From a checkpoint of a small transformer trained on Wikipedia: MLP 384 tanh GELU.
Each number is 50 + 10 x the weight over the matrix's rms, rounded and kept within 0 to 99. Layers, rows and columns count from 0.

# layer 4 MLP down (transposed), 384x96, rms 0.215, rows 190-226, columns 0-95
56 45 53 52 48 38 58 49 63 52 55 56 47 53 45 58 38 45 49 45 66 56 45 47 43 60 67 51 46 55 65 57 54 36 53 69 45 55 32 38 58 36 61 63 58 56 41 52 36 52 41 55 53 33 67 58 57 43 59 35 43 53 37 55 43 56 60 42 44 48 43 24 45 29 46 41 38 40 64 37 57 62 50 51 68 61 37 70 28 46 58 54 82 61 63 14
52 51 43 46 53 62 47 48 37 51 44 39 37 71 55 29 54 55 49 47 59 44 30 57 50 43 47 47 42 68 49 47 43 54 48 43 56 60 35 54 52 46 51 50 39 48 56 45 36 41 45 64 64 51 53 46 51 54 59 49 43 55 57 39 50 51 60 56 53 50 58 46 59 54 58 39 38 43 49 68 31 50 60 64 45 55 58 52 56 46 55 43 59 58 64 49
44 46 64 26 48 48 56 56 48 42 67 39 42 54 50 51 59 56 40 56 44 57 25 61 60 59 77 50 51 41 33 38 70 28 48 40 59 42 52 57 51 49 49 53 45 55 37 51 45 44 64 62 72 58 56 61 19 42 23 34 40 43 51 62 41 53 48 46 55 63 48 54 43 38 47 53 61 36 54 40 57 46 51 54 67 44 53 56 70 46 42 57 54 68 53 48
56 50 56 39 47 54 50 53 45 50 28 49 46 70 60 58 51 46 50 70 71 57 46 46 28 45 56 35 65 52 53 40 50 25 44 45 41 42 36 38 47 53 46 54 63 50 48 61 49 57 40 53 84 57 58 61 45 67 65 63 50 53 42 33 36 55 47 34 47 59 49 51 51 38 65 60 40 32 42 63 03 41 50 61 52 53 49 68 61 40 48 48 42 41 57 69
69 50 58 40 57 36 56 62 46 46 66 49 39 61 42 64 49 49 41 43 68 31 48 48 25 61 33 59 39 43 40 42 63 58 46 60 60 57 54 61 47 36 46 29 46 40 41 56 51 61 61 38 41 66 50 49 33 48 58 38 37 39 51 53 52 49 35 55 42 45 47 52 41 49 60 55 57 50 44 51 62 46 43 49 57 41 63 65 62 67 42 42 68 82 48 50
50 31 40 61 64 43 47 46 62 43 65 47 33 39 54 60 62 64 49 51 46 48 45 65 54 62 49 45 41 41 61 57 39 46 58 41 63 42 62 45 39 61 58 38 54 48 34 50 50 38 55 23 45 47 46 48 57 38 49 56 57 55 41 37 48 66 60 53 50 44 67 42 41 43 41 56 58 49 49 60 71 73 59 47 54 65 66 35 37 44 52 54 44 48 41 36
61 50 54 57 54 41 58 57 48 42 62 32 58 57 48 58 45 45 50 51 54 47 41 52 45 43 44 47 60 56 50 41 60 47 50 55 46 60 55 48 45 51 47 55 49 57 51 37 50 42 42 41 49 48 53 56 59 39 43 52 43 45 45 51 54 53 44 49 64 60 51 64 42 57 41 59 44 38 45 57 35 40 41 53 61 41 30 66 62 40 55 48 53 57 77 40
51 62 52 60 61 40 57 45 56 55 62 31 56 44 57 53 28 75 50 58 40 37 46 37 33 62 47 49 29 61 50 38 61 42 50 54 45 49 72 41 54 48 37 60 43 57 76 66 38 48 48 34 78 60 49 48 53 43 48 60 54 47 57 49 40 62 40 51 50 56 52 43 55 62 57 49 57 36 55 56 39 52 56 42 40 44 44 48 49 46 49 38 46 37 56 59
42 51 49 66 44 39 50 53 52 54 57 38 55 49 38 59 59 47 48 44 70 36 48 47 48 57 38 51 49 68 47 41 62 50 44 59 54 46 67 62 57 52 45 32 48 47 33 49 41 49 61 52 26 34 41 43 52 46 55 44 65 47 56 54 43 47 51 60 37 38 44 72 47 53 41 45 44 31 50 45 59 50 57 45 39 75 72 39 52 57 49 59 60 58 44 56
44 39 62 54 50 65 46 64 43 47 55 60 42 30 40 44 58 59 45 50 43 49 59 51 64 47 48 37 62 58 64 66 52 64 58 53 48 39 56 42 40 61 51 29 41 36 54 34 47 45 47 53 49 54 44 38 49 41 39 38 49 53 55 37 54 48 56 59 60 45 46 57 58 60 42 51 53 45 74 58 59 65 63 45 50 46 47 54 43 36 46 55 48 64 31 46
63 61 58 43 48 64 55 26 49 48 39 59 58 20 49 39 46 39 53 79 61 34 58 42 39 65 73 43 42 34 42 59 61 54 59 43 38 31 44 55 46 77 48 56 36 57 61 62 33 51 47 38 32 58 50 48 38 44 70 38 64 67 57 53 66 57 43 43 44 53 52 58 61 59 49 46 52 59 27 37 25 39 37 58 63 53 55 65 60 39 40 58 45 56 35 51
50 46 53 48 58 31 40 48 59 43 41 52 43 54 44 46 45 33 49 53 66 56 58 61 34 43 58 42 44 60 49 55 62 59 63 59 56 46 44 40 40 48 46 47 58 60 63 53 43 45 59 49 53 50 31 50 46 44 61 51 45 54 49 49 53 59 68 50 51 42 43 53 51 65 40 63 46 36 41 76 46 43 64 49 35 57 50 47 47 42 42 50 44 43 54 56
49 60 55 50 40 47 55 50 58 51 44 42 63 45 47 49 58 53 50 62 44 41 45 55 57 44 50 52 37 54 52 47 67 38 32 40 46 47 62 68 46 55 51 43 48 50 57 37 50 50 48 49 48 55 46 46 44 52 36 53 47 56 37 53 49 51 52 60 42 61 49 58 46 47 63 48 49 49 59 54 48 49 47 53 55 50 53 40 57 64 46 56 54 50 47 33
51 45 49 52 39 50 51 59 36 51 53 48 52 59 48 43 74 53 62 73 48 48 55 39 55 45 30 65 66 51 45 35 46 55 67 38 27 42 58 50 46 48 57 51 66 53 23 35 38 49 38 54 42 68 69 32 66 45 69 42 41 54 49 35 46 54 35 60 72 48 64 51 51 63 47 35 28 39 64 50 62 50 63 47 39 51 59 37 54 42 55 49 40 60 49 65
52 76 52 35 56 47 57 71 50 55 54 49 42 81 38 49 55 56 50 60 52 41 53 38 47 42 46 77 61 45 48 50 54 55 52 40 39 45 54 51 51 54 45 67 45 52 47 46 47 53 43 30 51 67 58 54 50 38 32 53 60 55 49 56 51 42 62 38 46 27 45 50 40 46 39 43 48 35 48 48 67 72 42 51 61 42 44 63 46 54 59 44 41 42 50 51
46 50 50 39 48 51 61 71 48 55 41 56 26 29 60 48 61 51 64 70 44 42 73 28 54 60 53 39 41 42 51 54 34 69 51 55 40 31 47 50 35 48 59 48 54 51 35 44 47 52 59 60 57 47 45 40 53 74 50 62 39 53 41 35 40 27 57 66 64 45 68 42 57 50 63 37 62 63 72 42 51 24 53 45 39 48 60 34 61 55 62 31 45 54 52 67
45 46 42 44 49 69 42 57 58 48 58 49 45 51 51 43 48 65 45 55 52 39 45 47 54 46 65 57 54 60 52 48 60 53 53 50 46 30 49 37 41 48 45 48 46 53 49 46 53 39 38 50 60 53 51 59 53 37 59 51 58 46 53 46 38 57 46 53 68 61 49 41 38 55 54 58 50 44 66 46 54 52 47 46 56 42 27 59 41 55 61 41 55 44 57 54
60 23 31 58 62 36 56 41 42 47 35 57 44 49 56 55 61 36 41 70 56 53 30 43 55 48 61 53 55 53 49 53 42 56 35 64 53 37 43 65 38 58 57 35 33 34 64 33 47 77 48 45 38 57 44 46 62 34 32 58 34 69 42 54 74 65 61 62 52 53 50 48 56 59 41 52 51 62 54 59 46 50 55 61 35 38 63 46 49 42 41 43 50 56 45 63
58 39 41 44 62 51 48 45 60 63 55 59 29 36 37 50 61 61 44 36 35 49 49 46 48 59 57 63 51 54 52 61 51 49 51 49 45 36 54 58 81 44 50 43 52 42 35 50 38 69 38 74 63 68 45 54 55 40 63 39 44 40 43 77 46 52 50 56 49 40 48 44 49 47 63 48 42 72 61 64 44 43 50 64 38 29 34 42 51 46 41 41 38 77 33 56
53 30 72 51 50 47 53 51 56 53 40 71 51 58 60 38 47 47 45 47 48 42 47 69 72 44 40 64 59 46 58 43 48 65 51 64 62 43 36 56 59 55 44 52 38 44 48 26 60 70 53 54 37 42 35 61 58 47 51 36 51 42 48 43 44 54 66 57 48 27 39 51 55 70 51 69 35 53 54 63 55 44 47 55 33 30 50 47 42 50 49 38 40 55 44 51
42 40 45 64 55 43 41 60 76 52 39 63 55 49 45 50 53 75 28 45 49 27 60 63 58 67 55 47 59 41 53 66 47 48 37 44 50 35 32 71 62 25 42 65 76 51 47 47 50 62 26 41 27 57 47 33 50 57 69 50 20 59 59 60 50 58 56 61 82 52 51 48 38 47 58 51 43 51 66 35 38 51 33 45 50 55 58 60 54 43 30 31 64 55 25 46
53 52 51 61 47 59 44 40 58 46 44 55 40 38 73 48 49 65 58 39 65 43 53 49 45 45 45 65 51 38 54 58 59 52 58 56 68 51 32 62 56 72 39 41 54 41 47 37 61 40 62 36 58 56 35 56 48 49 41 47 50 40 57 35 42 56 38 50 32 65 58 59 50 66 42 47 38 50 46 61 52 59 49 56 34 34 36 39 46 42 51 51 39 65 66 52
52 43 46 41 60 60 41 53 60 52 53 42 54 59 34 51 58 56 62 55 49 67 62 50 47 54 52 42 52 47 53 52 63 45 29 45 40 39 35 49 46 44 41 49 39 61 63 57 58 55 49 55 47 50 50 50 56 31 47 39 47 61 50 51 51 43 58 39 47 41 43 49 29 57 54 69 51 30 48 48 53 48 43 57 52 51 46 44 62 46 47 54 71 60 52 61
43 65 59 48 33 50 59 45 48 51 50 43 51 53 42 49 60 58 48 49 62 44 47 55 55 55 45 48 48 56 53 47 44 48 41 65 65 51 62 51 51 50 62 56 56 64 43 47 40 45 36 48 72 51 52 51 60 55 59 60 67 45 52 51 43 43 55 47 50 37 44 40 53 33 37 44 65 53 42 47 46 56 54 48 50 46 41 50 59 35 47 45 38 46 43 48
40 57 62 46 44 37 48 51 44 50 46 25 34 56 63 45 60 50 43 49 70 46 51 59 41 43 59 57 46 49 46 40 41 56 39 43 49 53 53 46 47 45 42 46 58 55 46 61 50 49 52 48 70 48 54 46 46 55 55 47 41 58 49 52 63 51 37 57 59 55 43 43 51 61 50 57 38 42 53 52 32 49 33 52 61 41 43 45 62 66 68 55 51 46 66 60
52 54 64 57 55 48 63 50 52 33 46 51 54 73 35 61 40 58 44 53 54 62 42 66 36 35 39 54 47 67 49 38 34 60 50 38 49 51 52 40 37 54 50 58 54 55 50 45 64 47 44 67 64 64 45 46 39 53 55 59 57 51 31 42 31 42 43 40 53 49 44 45 52 54 44 58 40 71 61 45 54 48 49 52 52 43 43 31 56 42 64 55 46 46 52 47
65 48 49 49 44 52 52 47 39 59 46 51 46 59 40 42 60 53 40 41 58 54 48 46 47 49 43 52 65 58 61 48 39 63 47 58 58 63 53 38 40 59 52 58 57 61 40 55 47 43 42 50 76 50 52 67 50 63 52 55 58 45 48 38 44 56 61 52 50 50 53 43 64 37 44 46 53 53 47 48 41 46 42 45 49 47 28 57 48 43 30 44 39 54 59 52
52 39 47 54 70 46 37 51 45 56 53 58 65 40 56 44 52 58 53 56 37 49 71 60 49 72 34 51 37 49 50 53 44 71 47 50 55 41 51 68 38 76 65 21 41 32 63 50 63 46 39 57 28 56 30 48 55 30 42 42 41 38 52 57 68 51 53 56 38 48 57 30 58 40 46 44 66 57 39 64 71 37 55 51 50 42 73 53 49 46 47 48 41 71 37 42
58 64 40 56 42 49 47 49 49 41 63 39 51 73 54 51 59 49 46 61 52 54 54 44 45 39 61 37 59 57 49 50 60 51 45 52 46 43 46 51 48 59 49 46 34 53 60 52 45 46 55 46 68 50 62 56 56 49 44 43 50 40 38 42 51 45 54 49 52 46 77 46 50 26 53 46 49 48 54 66 19 56 46 40 59 43 54 56 48 44 69 48 37 46 37 49
38 36 41 39 41 51 48 51 65 52 56 62 49 39 38 37 59 49 52 46 44 43 55 51 44 53 61 50 46 63 54 52 33 62 35 47 67 59 30 54 57 41 49 55 28 61 59 40 49 52 45 66 45 40 55 40 64 49 48 51 66 36 37 45 39 51 54 51 63 47 44 51 65 49 53 57 71 70 50 49 33 45 62 49 56 46 51 61 44 49 43 43 44 71 52 64
55 32 72 61 58 35 49 61 41 51 57 55 60 51 46 39 53 56 49 48 50 28 63 44 57 55 38 62 51 49 73 55 52 62 58 53 50 40 40 55 41 54 46 58 57 48 63 38 46 61 46 55 28 58 37 55 38 43 69 38 26 39 55 54 28 58 37 42 52 44 66 51 38 33 60 35 46 62 51 58 53 48 69 65 42 47 65 42 49 48 46 52 39 48 44 53
46 53 46 67 42 44 45 57 42 54 52 54 56 51 57 53 45 45 56 19 54 75 56 50 57 58 50 39 52 49 71 50 49 55 51 37 50 37 44 57 46 37 61 62 33 56 42 42 58 77 56 51 46 61 43 58 71 62 34 51 50 58 57 52 27 18 34 53 54 44 62 58 31 55 44 54 43 51 62 65 26 52 38 45 43 61 40 39 73 43 53 25 56 61 44 49
53 42 49 43 72 71 27 43 55 40 47 68 57 46 64 39 52 59 43 37 53 41 64 58 48 57 56 51 51 59 65 55 39 40 45 64 75 58 47 43 57 45 54 41 44 57 42 51 39 56 48 53 41 45 35 54 45 62 58 45 60 53 54 49 45 44 56 60 55 34 35 46 45 44 39 43 51 65 52 26 47 45 52 50 61 52 49 48 57 54 47 67 44 34 38 45
42 63 37 48 37 40 50 52 51 58 57 53 59 59 44 42 47 52 53 70 44 59 72 30 36 43 45 69 43 47 65 62 42 43 39 58 61 75 63 60 38 50 47 43 35 49 63 66 55 41 48 64 28 57 52 64 57 53 33 43 56 43 57 61 49 39 34 39 42 42 43 63 40 46 51 51 57 51 41 55 39 38 43 64 58 52 67 44 49 61 53 43 44 37 61 37
46 52 35 44 62 59 48 56 36 45 61 24 55 64 44 56 43 43 32 53 58 41 45 56 43 42 32 68 60 59 60 44 67 39 49 51 61 47 55 59 58 27 36 51 48 60 58 51 53 56 42 61 65 47 52 41 60 59 31 52 52 53 41 73 45 36 53 45 65 57 47 52 43 59 55 53 41 50 60 48 24 41 42 53 54 48 49 52 60 49 53 36 52 45 55 40
45 71 40 41 65 49 31 56 62 57 29 66 45 76 28 72 37 29 36 56 80 32 52 64 41 36 52 61 57 38 84 36 51 21 48 54 56 45 36 73 60 51 51 50 32 31 63 38 41 49 58 44 47 52 58 60 45 58 58 64 69 74 28 50 31 34 51 40 61 34 57 45 43 57 52 49 63 63 47 37 29 55 48 55 54 46 58 70 47 35 41 61 63 41 49 54
40 64 41 41 55 57 65 48 47 52 65 38 50 55 37 56 43 55 48 40 57 63 53 53 27 35 42 53 54 48 61 37 52 54 48 53 46 39 44 59 55 40 49 56 62 58 48 47 36 37 53 51 82 49 38 61 50 67 51 64 34 47 68 62 34 46 65 62 27 53 42 43 33 58 68 34 42 36 39 54 41 42 60 67 78 51 39 65 54 49 47 37 54 30 52 59
# layer 4 MLP up, 384x96, rms 0.23, rows 191-226, columns 0-95
42 49 42 64 53 37 44 71 56 49 37 46 44 48 43 41 33 37 23 52 61 54 54 59 51 43 43 55 49 35 19 65 45 55 47 52 57 54 73 55 55 50 53 64 57 49 47 43 65 60 41 42 55 65 65 40 50 51 41 50 51 48 49 56 55 34 56 45 57 51 51 58 41 44 39 58 53 39 47 45 62 48 54 41 19 72 51 59 53 55 45 51 51 56 53 43
42 39 60 49 43 40 54 45 41 35 24 48 56 61 40 58 40 52 46 64 36 47 48 51 65 38 42 61 31 37 43 50 49 54 57 56 67 64 42 45 30 14 53 45 58 52 43 73 60 64 41 44 41 48 37 62 64 65 37 42 47 64 37 57 52 53 53 49 60 73 66 52 42 56 66 55 33 60 43 32 60 56 35 56 60 61 60 46 58 25 58 49 43 56 45 51
39 38 36 44 23 42 54 69 44 54 42 47 41 53 57 42 41 56 29 50 48 38 43 57 47 46 52 45 67 54 47 56 42 48 47 56 64 49 58 75 58 40 53 57 48 52 58 56 49 41 43 30 46 61 49 63 46 65 59 39 55 35 52 48 63 46 54 53 68 26 53 52 56 64 68 49 60 56 30 33 41 54 42 55 51 62 56 52 50 37 40 63 71 44 68 40
48 55 49 70 51 37 42 54 27 36 54 63 44 44 63 59 45 55 32 56 45 50 56 42 43 53 43 53 44 56 54 39 36 40 50 43 51 57 50 62 55 59 61 36 50 35 44 52 29 56 43 41 42 47 47 29 68 45 66 42 54 26 40 55 63 36 64 38 53 43 48 60 48 45 53 54 53 44 63 42 71 79 48 43 47 51 57 50 51 28 56 59 46 40 37 53
41 29 28 44 45 43 50 44 51 40 64 47 39 56 48 51 42 42 41 51 70 50 60 36 38 56 50 67 53 46 45 39 50 48 54 61 55 44 43 65 63 38 71 55 36 45 44 69 65 50 64 38 46 49 46 61 31 55 37 60 61 51 53 66 59 63 72 42 61 63 36 35 47 50 47 52 60 59 49 50 53 44 39 65 48 55 58 56 62 40 45 51 56 38 48 39
52 50 61 41 43 64 46 45 40 54 38 63 44 44 57 62 34 48 37 38 35 55 54 66 39 58 53 62 57 46 35 57 51 77 48 53 54 51 55 65 51 62 55 43 45 53 61 43 47 39 51 56 43 53 45 46 39 49 21 54 56 50 33 54 39 41 51 53 51 42 34 50 49 37 34 58 36 63 47 53 63 52 69 59 51 40 52 53 53 44 48 37 47 45 42 58
42 36 51 40 40 42 52 55 57 43 47 64 39 48 50 35 59 55 52 57 60 39 47 65 58 39 60 39 66 54 48 35 53 58 30 55 54 69 52 65 54 45 69 42 65 47 55 34 68 30 60 61 43 59 55 66 59 43 34 35 46 29 45 55 56 46 42 55 49 55 42 49 50 52 49 49 28 55 48 54 60 51 33 59 50 70 51 54 38 56 45 40 47 58 58 44
42 40 36 44 44 55 38 38 42 46 57 60 57 55 75 64 57 33 55 61 37 42 35 47 33 35 51 55 45 42 61 29 30 52 36 45 53 65 54 60 56 38 49 56 56 48 61 53 55 59 50 43 41 67 42 63 44 80 64 48 61 59 55 39 50 47 58 46 40 64 55 48 52 52 52 49 56 60 45 64 45 42 39 56 51 50 56 40 35 52 38 47 34 43 46 48
68 45 48 48 60 29 33 36 63 67 27 64 46 45 49 48 47 37 49 53 46 39 49 56 51 51 57 41 52 53 59 35 33 52 59 50 45 51 32 53 45 46 38 74 68 41 40 47 38 47 43 51 46 48 51 42 58 68 35 63 56 53 47 39 51 55 55 53 70 45 47 53 46 57 45 54 64 57 61 43 56 60 56 60 40 55 54 56 47 45 49 47 46 30 53 54
49 54 63 39 36 44 43 47 57 56 56 68 71 34 45 53 59 47 28 58 44 54 46 50 36 63 62 60 36 40 41 59 54 53 40 42 46 56 39 52 44 56 50 71 32 45 51 39 51 42 44 40 43 40 65 60 31 63 53 36 42 57 66 53 54 48 61 71 41 68 29 53 53 50 47 48 66 47 33 38 66 56 32 64 51 52 57 61 40 39 49 47 51 41 56 48
42 44 65 39 40 51 53 35 42 48 50 50 54 42 42 47 39 34 50 58 58 57 29 59 46 63 41 59 51 40 44 47 49 54 66 50 62 63 63 57 38 54 61 61 53 41 52 46 72 49 57 49 41 50 39 51 36 55 30 48 54 38 56 58 49 45 54 56 40 42 52 64 49 54 62 48 63 73 54 48 52 54 47 50 54 60 55 46 41 38 64 49 64 32 38 25
48 41 32 53 60 47 48 50 38 51 47 59 39 62 48 52 47 50 41 40 53 51 45 46 50 46 63 47 59 44 39 57 45 64 62 65 52 50 35 41 57 52 46 59 54 48 47 59 56 49 57 36 55 43 52 55 39 52 60 46 45 43 60 56 52 45 48 57 60 40 43 39 46 49 57 54 52 51 47 44 53 55 55 59 60 39 48 58 48 46 57 50 55 44 56 64
50 37 30 46 36 62 47 53 31 29 44 62 32 38 47 45 46 39 44 43 41 53 61 64 43 32 70 53 51 47 35 48 53 33 59 53 48 65 67 52 40 63 62 54 51 51 54 64 68 54 58 44 47 61 46 67 41 57 51 53 60 46 45 67 42 50 98 53 50 30 35 52 49 43 66 56 56 58 35 67 61 40 45 63 39 59 55 52 52 27 49 53 51 41 64 44
39 19 61 42 41 46 57 52 43 35 35 51 55 34 49 32 36 63 46 61 36 43 56 59 37 48 55 56 50 63 41 53 37 42 39 63 67 65 58 46 58 33 43 41 61 51 44 58 59 44 37 50 46 57 60 44 58 60 58 30 32 65 63 65 47 53 58 68 76 52 53 48 50 64 41 63 47 61 42 37 54 52 59 46 50 49 56 45 53 54 37 72 46 50 46 51
64 51 48 49 40 35 43 56 56 58 56 63 35 37 41 50 43 53 40 62 50 47 56 72 45 46 60 47 50 52 21 38 51 70 55 49 54 54 45 34 37 54 53 70 51 41 62 48 50 40 54 46 55 37 51 42 60 52 50 36 60 44 64 49 65 49 67 43 46 62 32 42 34 50 51 40 69 57 56 51 83 37 66 67 61 35 55 52 39 38 47 25 65 39 58 51
45 46 43 63 39 52 58 41 29 61 51 68 33 47 54 63 47 34 58 54 36 46 46 45 52 58 41 46 35 57 40 41 26 45 53 46 45 40 55 36 50 29 68 45 60 39 35 52 64 58 53 49 49 35 49 62 64 60 36 57 55 43 58 57 59 64 55 43 48 46 39 46 53 56 69 53 62 50 53 57 65 51 52 37 42 49 53 54 48 35 55 48 65 45 48 43
51 49 52 39 44 45 50 69 44 42 57 61 44 38 59 61 45 34 51 55 71 53 30 52 55 55 49 63 57 44 61 49 55 58 36 67 61 50 40 63 32 44 49 42 36 44 38 51 61 50 61 44 38 44 44 39 65 60 25 58 40 40 60 48 55 58 64 45 54 39 50 35 56 68 55 38 56 44 36 41 65 69 43 39 62 51 59 44 34 47 49 53 38 37 61 66
46 34 42 34 31 39 38 48 58 66 40 71 35 52 48 36 44 44 54 45 19 53 37 64 48 25 62 51 51 62 40 31 46 40 49 46 50 74 61 47 68 49 71 53 54 46 54 48 55 47 37 58 45 69 67 45 57 50 40 44 66 35 58 61 46 46 59 45 50 55 54 30 66 36 80 39 42 62 34 63 42 50 42 67 24 61 65 35 53 40 50 56 48 45 48 63
59 52 33 39 57 37 39 59 46 40 49 51 30 39 37 65 41 46 42 50 62 62 42 55 61 30 58 45 50 29 49 18 51 76 43 59 55 69 56 44 43 49 45 63 52 47 36 42 46 62 49 54 47 49 68 67 40 74 36 52 39 45 37 70 62 50 45 65 43 57 50 56 61 62 65 55 54 43 42 41 57 53 58 49 55 47 60 41 50 24 54 33 50 50 37 58
51 45 68 44 45 65 61 62 43 31 42 50 60 43 46 56 27 55 52 65 22 51 41 61 29 43 48 51 35 51 32 45 58 49 27 68 55 65 67 69 56 59 35 59 69 51 56 57 46 45 34 46 43 30 39 49 31 62 50 42 48 40 61 60 53 53 50 50 48 34 43 40 55 59 49 52 42 31 37 37 71 58 41 68 45 54 60 54 50 68 56 54 53 37 52 56
44 38 47 71 43 53 49 45 56 50 44 61 56 59 68 48 55 56 53 37 33 33 55 57 40 52 34 63 66 46 57 61 32 66 42 44 56 65 56 51 47 41 47 53 34 41 43 28 45 50 26 42 46 76 53 62 48 47 55 43 37 57 54 57 48 34 62 49 58 45 53 44 56 46 44 49 41 71 44 51 59 46 57 48 54 52 59 34 35 35 33 61 60 43 28 53
53 49 56 64 49 56 48 27 50 33 43 46 58 62 70 47 44 50 37 56 32 50 50 54 37 44 61 55 48 48 49 48 50 41 46 43 57 37 45 69 59 29 63 63 35 57 46 66 57 67 37 53 45 54 59 47 29 54 46 60 62 61 54 57 47 59 45 54 49 47 46 51 56 51 36 48 52 34 39 45 61 40 60 46 52 61 53 65 41 46 48 61 45 42 56 63
56 32 51 64 51 48 42 57 53 50 43 58 53 36 42 51 46 39 50 42 40 51 57 50 47 50 57 54 54 39 48 59 47 61 60 50 45 49 41 49 51 54 50 49 40 33 49 57 51 58 61 56 49 34 41 44 41 50 49 34 35 54 52 45 57 55 51 75 53 60 43 62 49 65 59 53 45 47 48 54 51 59 55 42 43 59 46 47 37 59 42 57 63 45 55 43
44 35 36 41 39 36 52 54 49 52 55 64 43 53 41 46 51 52 51 33 52 37 38 40 47 45 38 46 74 41 46 47 50 50 44 54 60 55 54 79 43 50 53 59 54 40 55 39 53 57 52 41 43 52 54 35 69 63 66 50 60 49 46 57 56 58 35 48 50 50 38 50 66 54 56 50 52 55 48 43 45 49 51 58 43 63 61 49 60 40 45 32 52 51 40 54
47 31 57 45 42 44 51 42 54 50 34 70 55 42 41 42 48 48 50 74 58 55 65 46 54 40 53 36 43 44 45 42 32 57 69 60 64 52 49 48 59 54 55 58 67 40 56 39 42 47 45 63 42 37 44 46 33 49 49 35 62 53 39 39 60 28 53 64 42 48 67 44 67 31 65 47 45 51 52 56 67 61 46 52 56 55 53 57 54 53 47 50 59 35 36 56
40 46 42 53 57 58 55 63 61 45 42 52 49 43 51 54 52 47 58 67 41 53 49 44 44 49 42 35 52 48 56 57 47 48 54 40 45 55 46 66 50 47 53 37 44 52 41 46 50 62 71 52 45 46 50 36 45 42 42 42 41 46 55 60 49 45 59 56 56 43 40 50 41 59 57 55 39 47 49 48 67 49 62 45 53 54 48 35 41 49 42 55 66 46 51 56
67 56 52 27 46 64 35 45 39 47 50 53 38 49 57 65 60 31 33 60 36 33 41 45 57 68 71 57 53 44 49 35 48 45 48 51 46 73 54 60 53 50 48 36 46 58 45 66 52 49 40 59 40 63 43 46 42 54 65 35 65 40 60 48 51 45 59 53 55 49 54 53 42 54 66 44 40 31 33 48 67 54 41 53 42 61 59 76 37 37 58 44 45 51 31 61
49 56 41 49 35 38 45 53 30 61 37 50 43 52 35 35 42 45 43 55 56 51 56 71 46 63 44 58 53 49 36 44 38 56 46 57 49 55 58 57 46 31 56 45 55 43 49 74 59 58 43 41 45 43 52 56 45 56 62 51 57 56 64 61 60 58 69 44 62 42 30 49 32 53 50 45 61 49 42 52 41 42 49 57 30 65 56 61 37 54 44 54 50 38 68 51
56 43 30 47 33 55 54 55 53 47 43 58 40 56 52 62 40 56 40 48 49 47 36 56 38 46 37 60 55 49 45 34 28 60 45 66 50 40 52 50 58 26 46 50 45 54 73 50 59 23 48 60 46 38 62 48 54 70 36 54 51 57 84 51 52 42 50 34 66 59 46 59 57 57 46 33 57 58 25 56 48 59 57 54 41 61 61 35 43 47 45 33 57 48 58 68
66 30 56 52 39 50 41 60 36 40 47 62 52 61 62 50 58 60 48 46 62 58 48 51 36 59 29 53 51 67 50 55 59 58 33 40 64 75 40 58 53 27 56 71 52 42 57 53 41 58 33 41 48 75 56 53 44 47 39 34 60 55 44 61 35 54 66 52 61 42 41 58 42 40 55 53 28 53 38 49 50 61 49 56 49 54 59 38 56 30 40 60 49 42 55 39
44 46 34 38 33 48 30 61 53 50 48 49 44 56 49 77 44 63 27 65 62 31 57 67 59 40 63 58 41 35 37 44 57 52 52 69 52 44 40 45 59 44 47 50 50 25 51 43 55 54 59 59 45 32 66 40 42 41 47 44 65 51 63 50 72 75 64 30 46 48 61 38 46 49 44 55 44 61 32 38 57 51 47 59 46 48 64 66 40 60 51 24 51 49 59 26
60 37 52 53 51 47 58 59 43 67 56 62 46 48 48 63 50 63 46 51 46 51 45 43 49 42 56 42 43 68 53 39 59 62 55 47 54 64 42 42 53 42 43 51 54 49 40 48 59 38 41 45 43 55 50 58 39 47 59 57 68 47 50 46 66 51 41 46 43 55 51 59 67 52 56 52 52 49 51 46 42 62 43 32 53 54 58 51 51 39 50 45 39 58 41 36
45 41 48 62 39 26 40 38 60 45 40 53 36 27 60 55 36 55 41 61 34 56 45 49 42 57 47 49 58 50 43 42 48 54 37 50 64 51 72 48 59 57 57 66 51 39 47 48 75 47 36 54 48 49 55 72 53 50 48 64 58 49 40 57 71 50 39 64 48 55 61 58 70 46 47 52 48 42 49 56 58 55 40 46 67 47 62 43 26 51 50 48 57 53 50 38
49 64 49 53 53 63 37 47 55 45 34 43 50 44 64 51 57 29 25 50 52 50 51 65 73 61 48 49 46 42 47 52 55 45 53 54 55 68 48 63 56 36 26 51 62 45 39 47 60 51 58 46 43 47 62 43 47 55 40 39 61 56 51 65 59 58 43 70 48 39 48 54 44 50 67 37 77 37 37 53 58 31 58 45 30 59 58 39 48 54 29 48 34 30 55 55
72 52 32 59 50 57 43 59 53 42 40 40 39 45 56 49 47 47 26 68 53 38 36 55 28 47 48 64 48 42 38 46 30 46 50 49 68 46 37 54 71 37 55 54 46 37 78 35 68 33 34 51 33 56 51 58 60 56 60 48 51 62 65 45 52 39 60 60 56 32 56 32 54 51 68 52 49 44 51 54 51 41 59 39 36 76 62 59 51 52 31 45 67 41 56 62
41 59 60 60 19 55 47 46 56 38 24 53 37 51 43 55 60 53 43 57 50 34 49 44 54 54 80 38 51 51 39 40 52 53 28 58 53 57 58 51 47 30 57 61 69 48 55 51 59 59 36 64 42 56 72 62 35 52 28 47 53 18 66 52 54 42 57 41 72 40 51 51 55 56 59 64 46 73 61 48 59 60 54 28 34 66 62 43 26 58 51 59 45 44 61 52